{
  "n_layer": 10,
  "d_model": 160,
  "n_head": 2,
  "n_kv_head": 2,
  "head_dim": 64,
  "d_mlp": 512,
  "vocab_size": 2048,
  "activation": "swiglu",
  "norm": "rmsnorm",
  "norm_place": "pre",
  "norm_eps": 1e-06,
  "positions": "rope",
  "rope_base": 10000.0,
  "rope_fraction": 1.0,
  "qk_norm": true,
  "attn_scale": 0.125,
  "bias": "none",
  "tie_embeddings": false,
  "parallel_block": false,
  "init": "orth",
  "init_std_qkv": 0.0924,
  "init_std_o": 0.103,
  "init_std_up": 0.0924,
  "init_std_down": 0.0,
  "optimizer": "muon_variant",
  "lr": 0.014,
  "lr_mult_qkv": 0.7,
  "beta1": 0.93,
  "lr_head": 0.00511,
  "grad_clip": 1.0,
  "warmup_steps": 0,
  "schedule": "wsd",
  "decay_fraction": 0.592,
  "decay_shape": "linear",
  "final_lr_fraction": 0.05,
  "batch_tokens": 16384,
  "seq_len": 768,
  "doc_mask": true,
  "train_tokens": 227300000,
  "steps": 13874,
  "dataset": "wikipedia_en"
}
Each number is 50 + 10 x the weight over its row's rms, rounded and kept within 0 to 99. Layers, rows and columns count from 0. The size before them is the row's rms in percent of the matrix's.

# layer 5 MLP up, 512x160, rms 0.355, rows 261-287, columns 80-119
107:55 43 61 44 58 58 38 29 48 47 64 39 39 53 54 39 58 31 46 45 32 48 47 41 37 51 36 57 49 52 47 58 36 51 55 43 48 70 54 39
101:56 40 51 39 46 71 53 44 56 59 50 50 56 36 40 67 55 53 50 62 49 54 60 66 63 38 43 69 52 42 51 35 63 48 66 32 50 45 44 49
114:54 51 56 53 41 54 40 52 43 57 35 52 60 51 39 64 48 41 42 47 49 47 50 54 46 55 47 37 65 63 46 39 47 43 38 52 55 43 51 70
103:50 41 55 38 48 58 47 50 34 45 62 42 46 64 57 56 44 49 50 52 59 40 50 51 29 55 52 48 52 42 40 46 48 50 60 34 36 30 54 67
099:61 62 51 33 64 72 54 51 55 55 50 58 54 65 53 63 57 53 57 56 54 67 43 44 53 49 55 66 53 63 51 52 43 50 33 53 45 48 41 45
106:53 44 54 70 62 45 56 37 57 55 39 56 59 44 52 58 51 52 68 39 58 48 44 37 44 35 56 42 33 60 60 32 46 55 46 66 54 68 55 43
096:55 51 46 53 42 53 36 50 44 52 48 55 53 56 55 35 64 45 55 42 54 62 54 57 59 53 39 65 34 54 49 47 41 41 30 54 54 36 42 65
101:37 32 46 47 41 55 47 54 36 47 58 31 25 60 48 65 51 71 38 48 39 45 58 58 52 42 57 48 47 49 58 33 53 64 27 50 52 46 49 65
094:46 44 43 45 38 44 55 54 40 47 34 59 40 66 55 59 52 61 47 37 54 50 45 55 41 43 36 58 43 46 60 43 64 55 54 52 44 62 57 42
094:47 61 45 36 60 34 57 50 34 35 56 46 49 63 40 68 62 27 53 52 54 53 70 47 47 46 50 48 65 59 48 45 61 57 50 52 50 43 59 43
106:55 50 42 39 55 68 54 55 58 45 26 35 40 41 53 46 58 30 53 46 53 55 31 53 27 66 54 56 55 38 67 39 51 51 48 54 53 37 47 56
103:49 47 57 49 54 45 53 58 56 49 33 43 50 43 46 62 45 49 44 52 51 48 54 35 58 60 60 65 40 47 56 48 63 58 45 71 42 59 30 37
095:46 47 41 31 46 47 48 67 67 46 33 29 39 54 38 39 43 56 45 38 44 60 43 46 43 47 43 37 58 71 49 56 47 49 28 48 47 70 77 58
097:60 49 53 53 49 34 39 68 52 54 50 51 53 39 49 66 45 36 42 47 54 58 64 55 59 43 49 62 51 60 51 73 40 54 45 50 52 60 50 62
099:48 62 46 53 41 46 53 50 48 63 66 44 37 46 49 43 50 49 41 47 62 32 47 51 51 64 66 60 56 37 36 51 48 31 47 48 42 66 38 40
084:55 41 53 46 68 67 53 42 44 47 49 61 65 46 47 51 47 47 48 36 59 46 54 44 49 38 37 55 57 70 44 49 45 73 59 41 42 50 48 57
096:45 50 44 58 41 48 62 43 62 58 68 57 64 67 59 59 46 64 43 48 50 42 27 45 44 42 45 63 54 55 41 43 68 50 50 35 52 68 59 67
098:44 42 51 66 37 46 51 49 43 69 50 56 50 54 53 34 57 60 54 45 71 58 48 31 66 26 40 57 46 48 68 50 49 53 26 48 72 43 51 43
103:47 47 39 43 38 44 50 55 57 54 58 47 42 56 50 54 25 39 28 41 39 56 48 53 60 35 64 45 55 57 56 55 38 47 52 40 43 62 43 36
093:43 59 56 48 51 49 38 65 49 56 42 53 41 56 36 43 34 43 48 46 41 51 39 50 50 51 55 61 70 52 67 43 50 51 46 46 44 32 56 43
102:42 42 40 56 51 47 48 39 44 46 20 43 40 50 53 49 50 44 60 37 45 51 51 65 62 35 49 39 61 63 50 68 60 50 36 41 38 55 61 63
098:55 47 53 41 53 30 56 56 66 37 58 60 49 53 45 53 49 59 49 41 26 36 38 44 47 31 61 46 68 51 53 53 70 60 45 41 46 57 34 48
091:50 40 49 40 46 66 49 47 37 40 54 58 62 41 65 64 33 37 39 52 47 48 43 73 55 52 39 54 62 63 48 26 45 64 68 60 41 61 61 38
095:43 54 58 41 38 39 53 39 46 39 42 44 45 46 47 65 38 58 50 33 61 37 51 57 60 42 59 47 31 51 47 53 56 49 50 47 44 58 46 57
101:51 58 53 42 64 46 61 45 52 66 60 49 33 45 47 43 55 59 50 63 71 54 41 56 62 62 57 69 43 62 50 25 73 36 66 31 59 61 52 40
111:69 62 30 48 46 47 54 62 25 61 39 41 49 60 61 58 45 36 42 47 54 63 57 58 62 51 30 56 56 62 60 42 63 34 26 53 59 33 57 59
097:36 51 64 52 47 60 47 60 64 54 54 63 57 32 59 57 37 52 34 25 33 48 37 44 41 43 28 42 62 34 53 59 58 32 43 27 36 69 57 31
# layer 5 MLP down (transposed), 512x160, rms 0.106, rows 261-287, columns 80-119
104:44 49 64 64 33 49 43 56 54 54 54 46 57 47 34 39 46 56 67 53 60 31 48 63 55 56 67 53 62 37 53 46 59 64 63 44 62 53 61 40
103:44 65 54 58 39 37 59 41 32 34 47 43 48 41 50 49 57 59 36 58 47 42 50 37 57 39 69 54 45 71 50 58 39 43 47 43 47 54 41 42
113:55 53 60 42 43 37 60 53 66 59 63 46 60 68 44 44 54 43 30 37 51 45 44 40 52 32 37 33 62 47 51 58 56 58 65 51 50 46 48 54
104:46 43 36 38 63 42 39 53 45 51 56 33 35 33 33 65 36 51 57 51 54 60 44 56 33 29 51 57 42 49 55 78 58 43 45 62 56 42 59 60
092:42 45 52 53 45 33 63 56 41 55 56 44 60 53 53 55 38 47 41 54 54 42 79 47 48 60 50 44 52 52 32 74 44 42 44 29 57 38 59 43
103:79 47 37 54 64 61 42 72 51 50 54 32 48 55 35 42 60 44 58 33 44 43 32 53 42 59 50 51 31 31 48 43 46 62 45 53 20 71 41 40
096:54 61 50 65 42 50 22 51 43 59 46 50 39 44 57 55 58 38 56 53 51 47 67 38 58 55 52 39 49 50 36 46 60 46 51 62 45 48 44 54
104:44 63 55 51 36 67 41 49 31 52 39 72 51 47 48 51 59 44 39 50 53 45 24 40 53 43 37 65 51 36 65 52 47 62 42 47 41 48 56 45
094:50 41 47 65 52 30 57 43 29 51 47 50 38 44 43 55 21 59 51 65 49 49 65 61 63 67 51 74 49 48 55 61 64 52 40 45 62 47 49 48
094:51 50 52 40 44 46 42 34 43 54 52 48 58 49 49 44 49 36 60 50 41 53 46 37 81 42 44 69 40 58 85 61 49 49 43 50 48 44 36 56
106:48 37 55 25 58 54 54 55 35 42 36 54 48 58 44 41 48 45 58 54 61 56 52 52 54 54 44 44 63 55 56 45 48 45 54 52 59 45 33 52
101:65 53 34 34 50 43 71 41 48 63 46 49 45 51 61 71 48 56 49 53 50 29 55 46 30 53 61 47 37 61 42 79 52 59 63 51 40 41 35 49
095:68 47 57 52 56 58 46 31 41 62 65 66 60 54 51 43 51 54 35 62 45 55 52 57 56 44 54 63 39 48 68 70 39 58 61 50 47 71 44 33
094:52 50 48 60 53 48 39 34 43 55 55 56 47 46 51 62 62 36 49 52 44 49 54 49 44 44 42 62 66 45 34 48 47 65 57 56 66 26 51 56
098:66 54 50 39 58 58 55 52 44 33 64 46 55 35 44 65 52 52 57 67 42 39 42 55 49 51 69 39 35 64 63 55 54 57 49 58 45 79 45 50
089:32 53 57 55 42 41 59 73 49 39 50 62 53 42 55 48 43 69 53 56 44 61 62 33 55 55 61 49 56 43 46 39 57 30 57 62 64 49 57 52
100:28 41 43 50 77 50 37 46 63 45 53 36 39 41 60 57 33 48 51 50 47 50 44 47 52 49 49 69 53 39 53 36 48 34 49 40 74 51 80 60
095:36 36 52 35 38 54 50 44 56 32 44 48 47 43 67 52 49 60 36 41 37 39 48 52 39 68 54 54 56 37 31 54 31 49 49 51 54 49 50 42
100:41 35 47 40 53 47 60 35 44 50 56 54 45 36 29 55 38 66 59 54 43 28 58 55 58 55 54 78 64 51 51 45 52 54 54 30 61 36 70 51
091:58 49 51 37 62 46 51 53 51 57 47 42 62 48 45 46 51 63 40 43 64 41 42 58 48 44 58 31 39 56 54 39 41 42 47 49 59 65 38 48
099:54 50 44 71 69 68 36 54 45 44 36 40 35 31 57 48 23 64 48 37 34 54 41 38 40 47 55 55 56 34 46 62 50 60 64 64 59 53 51 44
098:57 67 48 66 50 34 52 55 52 56 55 56 47 51 44 45 63 51 42 48 43 46 63 44 37 60 57 44 52 57 46 53 36 45 47 56 67 36 43 50
094:50 66 54 42 69 43 56 47 60 60 51 48 48 54 59 73 62 45 51 35 47 60 31 51 40 60 53 39 58 51 37 42 48 61 32 60 40 52 44 50
098:66 47 50 56 55 46 43 62 45 55 61 56 56 53 45 37 53 57 61 22 39 42 41 59 52 63 57 59 49 37 46 49 50 46 52 36 45 37 49 43
091:27 45 43 40 44 49 55 59 47 60 55 75 69 44 70 39 33 61 50 54 59 40 62 47 39 38 41 63 48 38 39 67 49 41 49 58 64 42 61 46
107:46 41 43 44 49 47 40 24 31 42 37 55 60 27 54 59 51 68 70 59 44 51 65 57 43 64 42 52 61 40 58 52 60 55 56 56 69 50 70 55
096:39 52 40 63 53 49 50 54 38 66 28 52 57 54 78 51 55 46 54 32 57 44 29 56 53 56 59 55 45 44 51 52 46 66 56 35 34 54 43 52
# layer 5 MLP gate, 512x160, rms 0.326, rows 262-288, columns 80-119
098:50 53 48 54 65 39 45 64 43 52 52 70 44 50 46 34 44 41 50 75 50 48 45 49 49 47 54 45 43 45 56 62 39 55 46 35 51 49 57 28
108:43 46 45 47 48 34 51 44 59 29 45 36 46 55 46 58 60 60 60 60 75 57 43 49 50 52 47 48 60 49 55 57 51 51 64 67 50 46 50 65
110:68 57 54 55 49 59 54 73 66 56 65 74 59 45 53 44 82 57 46 54 56 45 49 50 68 60 37 50 62 37 37 41 34 47 49 40 54 52 45 58
094:72 50 44 47 44 42 55 47 61 32 42 42 40 51 34 40 39 54 41 60 53 60 34 42 49 38 49 44 58 42 50 49 42 44 49 33 55 59 40 46
097:44 48 42 45 41 53 65 52 28 60 74 60 61 51 47 59 46 49 59 67 61 63 58 61 47 34 49 47 41 46 37 51 58 57 53 33 49 53 30 39
094:59 62 56 39 48 70 40 57 46 44 55 35 46 61 48 40 56 43 46 46 51 37 42 55 33 38 56 73 41 47 65 51 45 27 46 48 33 45 42 58
104:45 57 65 47 41 35 61 46 54 47 59 48 30 66 57 53 38 45 56 51 33 57 35 50 51 55 66 56 54 61 59 61 62 45 44 64 58 58 47 41
104:54 33 26 56 60 56 55 56 50 67 49 50 51 63 41 51 49 17 58 72 49 50 20 42 41 53 42 46 53 44 48 55 40 53 35 48 62 52 59 71
101:45 52 65 57 58 53 57 55 68 53 51 58 58 28 70 56 60 33 43 54 40 51 55 58 42 58 46 56 58 48 63 32 51 53 62 35 59 45 84 55
110:58 51 36 62 59 43 54 61 44 59 60 63 52 49 60 58 48 61 61 49 52 60 39 48 32 49 48 62 38 44 43 76 51 38 36 63 20 53 48 39
104:45 60 47 52 42 53 42 46 47 47 40 50 47 57 58 63 47 53 40 41 40 38 56 67 50 50 47 62 56 48 62 51 50 59 30 52 43 58 71 39
095:45 49 46 52 46 52 36 62 54 52 54 47 36 39 62 61 54 43 31 44 43 36 56 39 46 35 42 48 45 43 37 53 62 60 46 64 58 58 56 37
099:62 69 63 42 44 48 43 62 59 45 27 52 41 52 52 45 61 45 46 56 68 71 57 71 33 46 49 47 41 58 37 63 68 47 43 45 55 55 37 39
094:36 39 54 47 52 47 63 61 46 38 52 49 56 39 49 34 53 49 42 50 50 51 42 59 65 34 43 33 36 69 38 60 38 52 42 42 46 36 52 55
092:49 53 38 50 58 48 51 46 29 53 51 50 51 64 48 48 47 29 50 45 75 56 35 51 59 49 54 79 54 51 56 44 52 57 51 56 48 70 65 32
095:48 62 50 48 39 45 38 51 48 66 46 47 51 46 64 64 51 47 70 36 46 37 49 40 36 50 29 53 52 37 41 47 37 54 51 39 49 42 51 72
097:61 55 61 44 54 50 48 47 57 51 34 65 49 59 54 45 52 57 48 57 72 53 53 63 48 60 44 58 51 59 40 47 55 48 32 57 47 37 59 41
100:56 48 66 46 46 59 52 59 63 58 36 60 39 73 42 53 42 51 68 64 46 40 47 48 34 57 31 54 50 40 51 53 41 37 47 46 49 39 28 44
089:48 51 53 45 49 36 36 55 43 46 51 36 56 38 45 42 51 62 69 44 53 54 67 36 45 47 49 52 52 17 60 46 54 52 49 59 38 64 57 46
094:56 42 62 52 46 33 59 60 47 52 75 65 62 54 60 59 77 44 68 66 56 32 35 38 57 41 53 64 50 67 42 36 58 48 38 55 50 50 52 45
098:75 65 52 55 52 42 72 42 49 49 30 44 48 71 41 63 53 62 71 30 43 50 55 60 44 68 40 41 69 49 38 56 50 37 56 45 56 50 45 47
096:53 44 45 50 48 56 53 56 49 47 23 54 45 57 54 46 60 48 53 47 57 55 50 45 49 63 62 68 52 57 61 59 45 42 48 62 54 46 46 55
097:55 60 52 45 61 44 39 40 46 56 51 38 45 48 43 49 48 57 49 61 55 63 50 65 40 48 45 42 45 51 45 58 58 50 40 68 60 45 56 26
096:41 53 71 51 57 61 54 43 45 43 67 46 44 60 48 39 56 53 53 55 43 39 68 57 61 52 49 59 49 65 59 57 32 46 56 59 40 34 64 78
103:63 55 58 29 68 45 38 38 35 47 46 42 41 41 49 38 59 59 59 29 56 47 51 50 45 54 51 61 48 38 46 56 55 66 50 59 49 55 30 56
105:30 43 53 41 62 61 51 46 49 65 51 63 44 59 37 41 40 50 59 36 40 49 39 45 38 55 42 50 52 47 36 58 57 43 30 26 43 41 53 60
098:34 45 53 58 33 59 48 59 60 74 62 65 64 48 44 38 49 76 59 51 48 54 51 57 43 62 32 54 61 40 63 42 47 47 41 61 51 33 52 54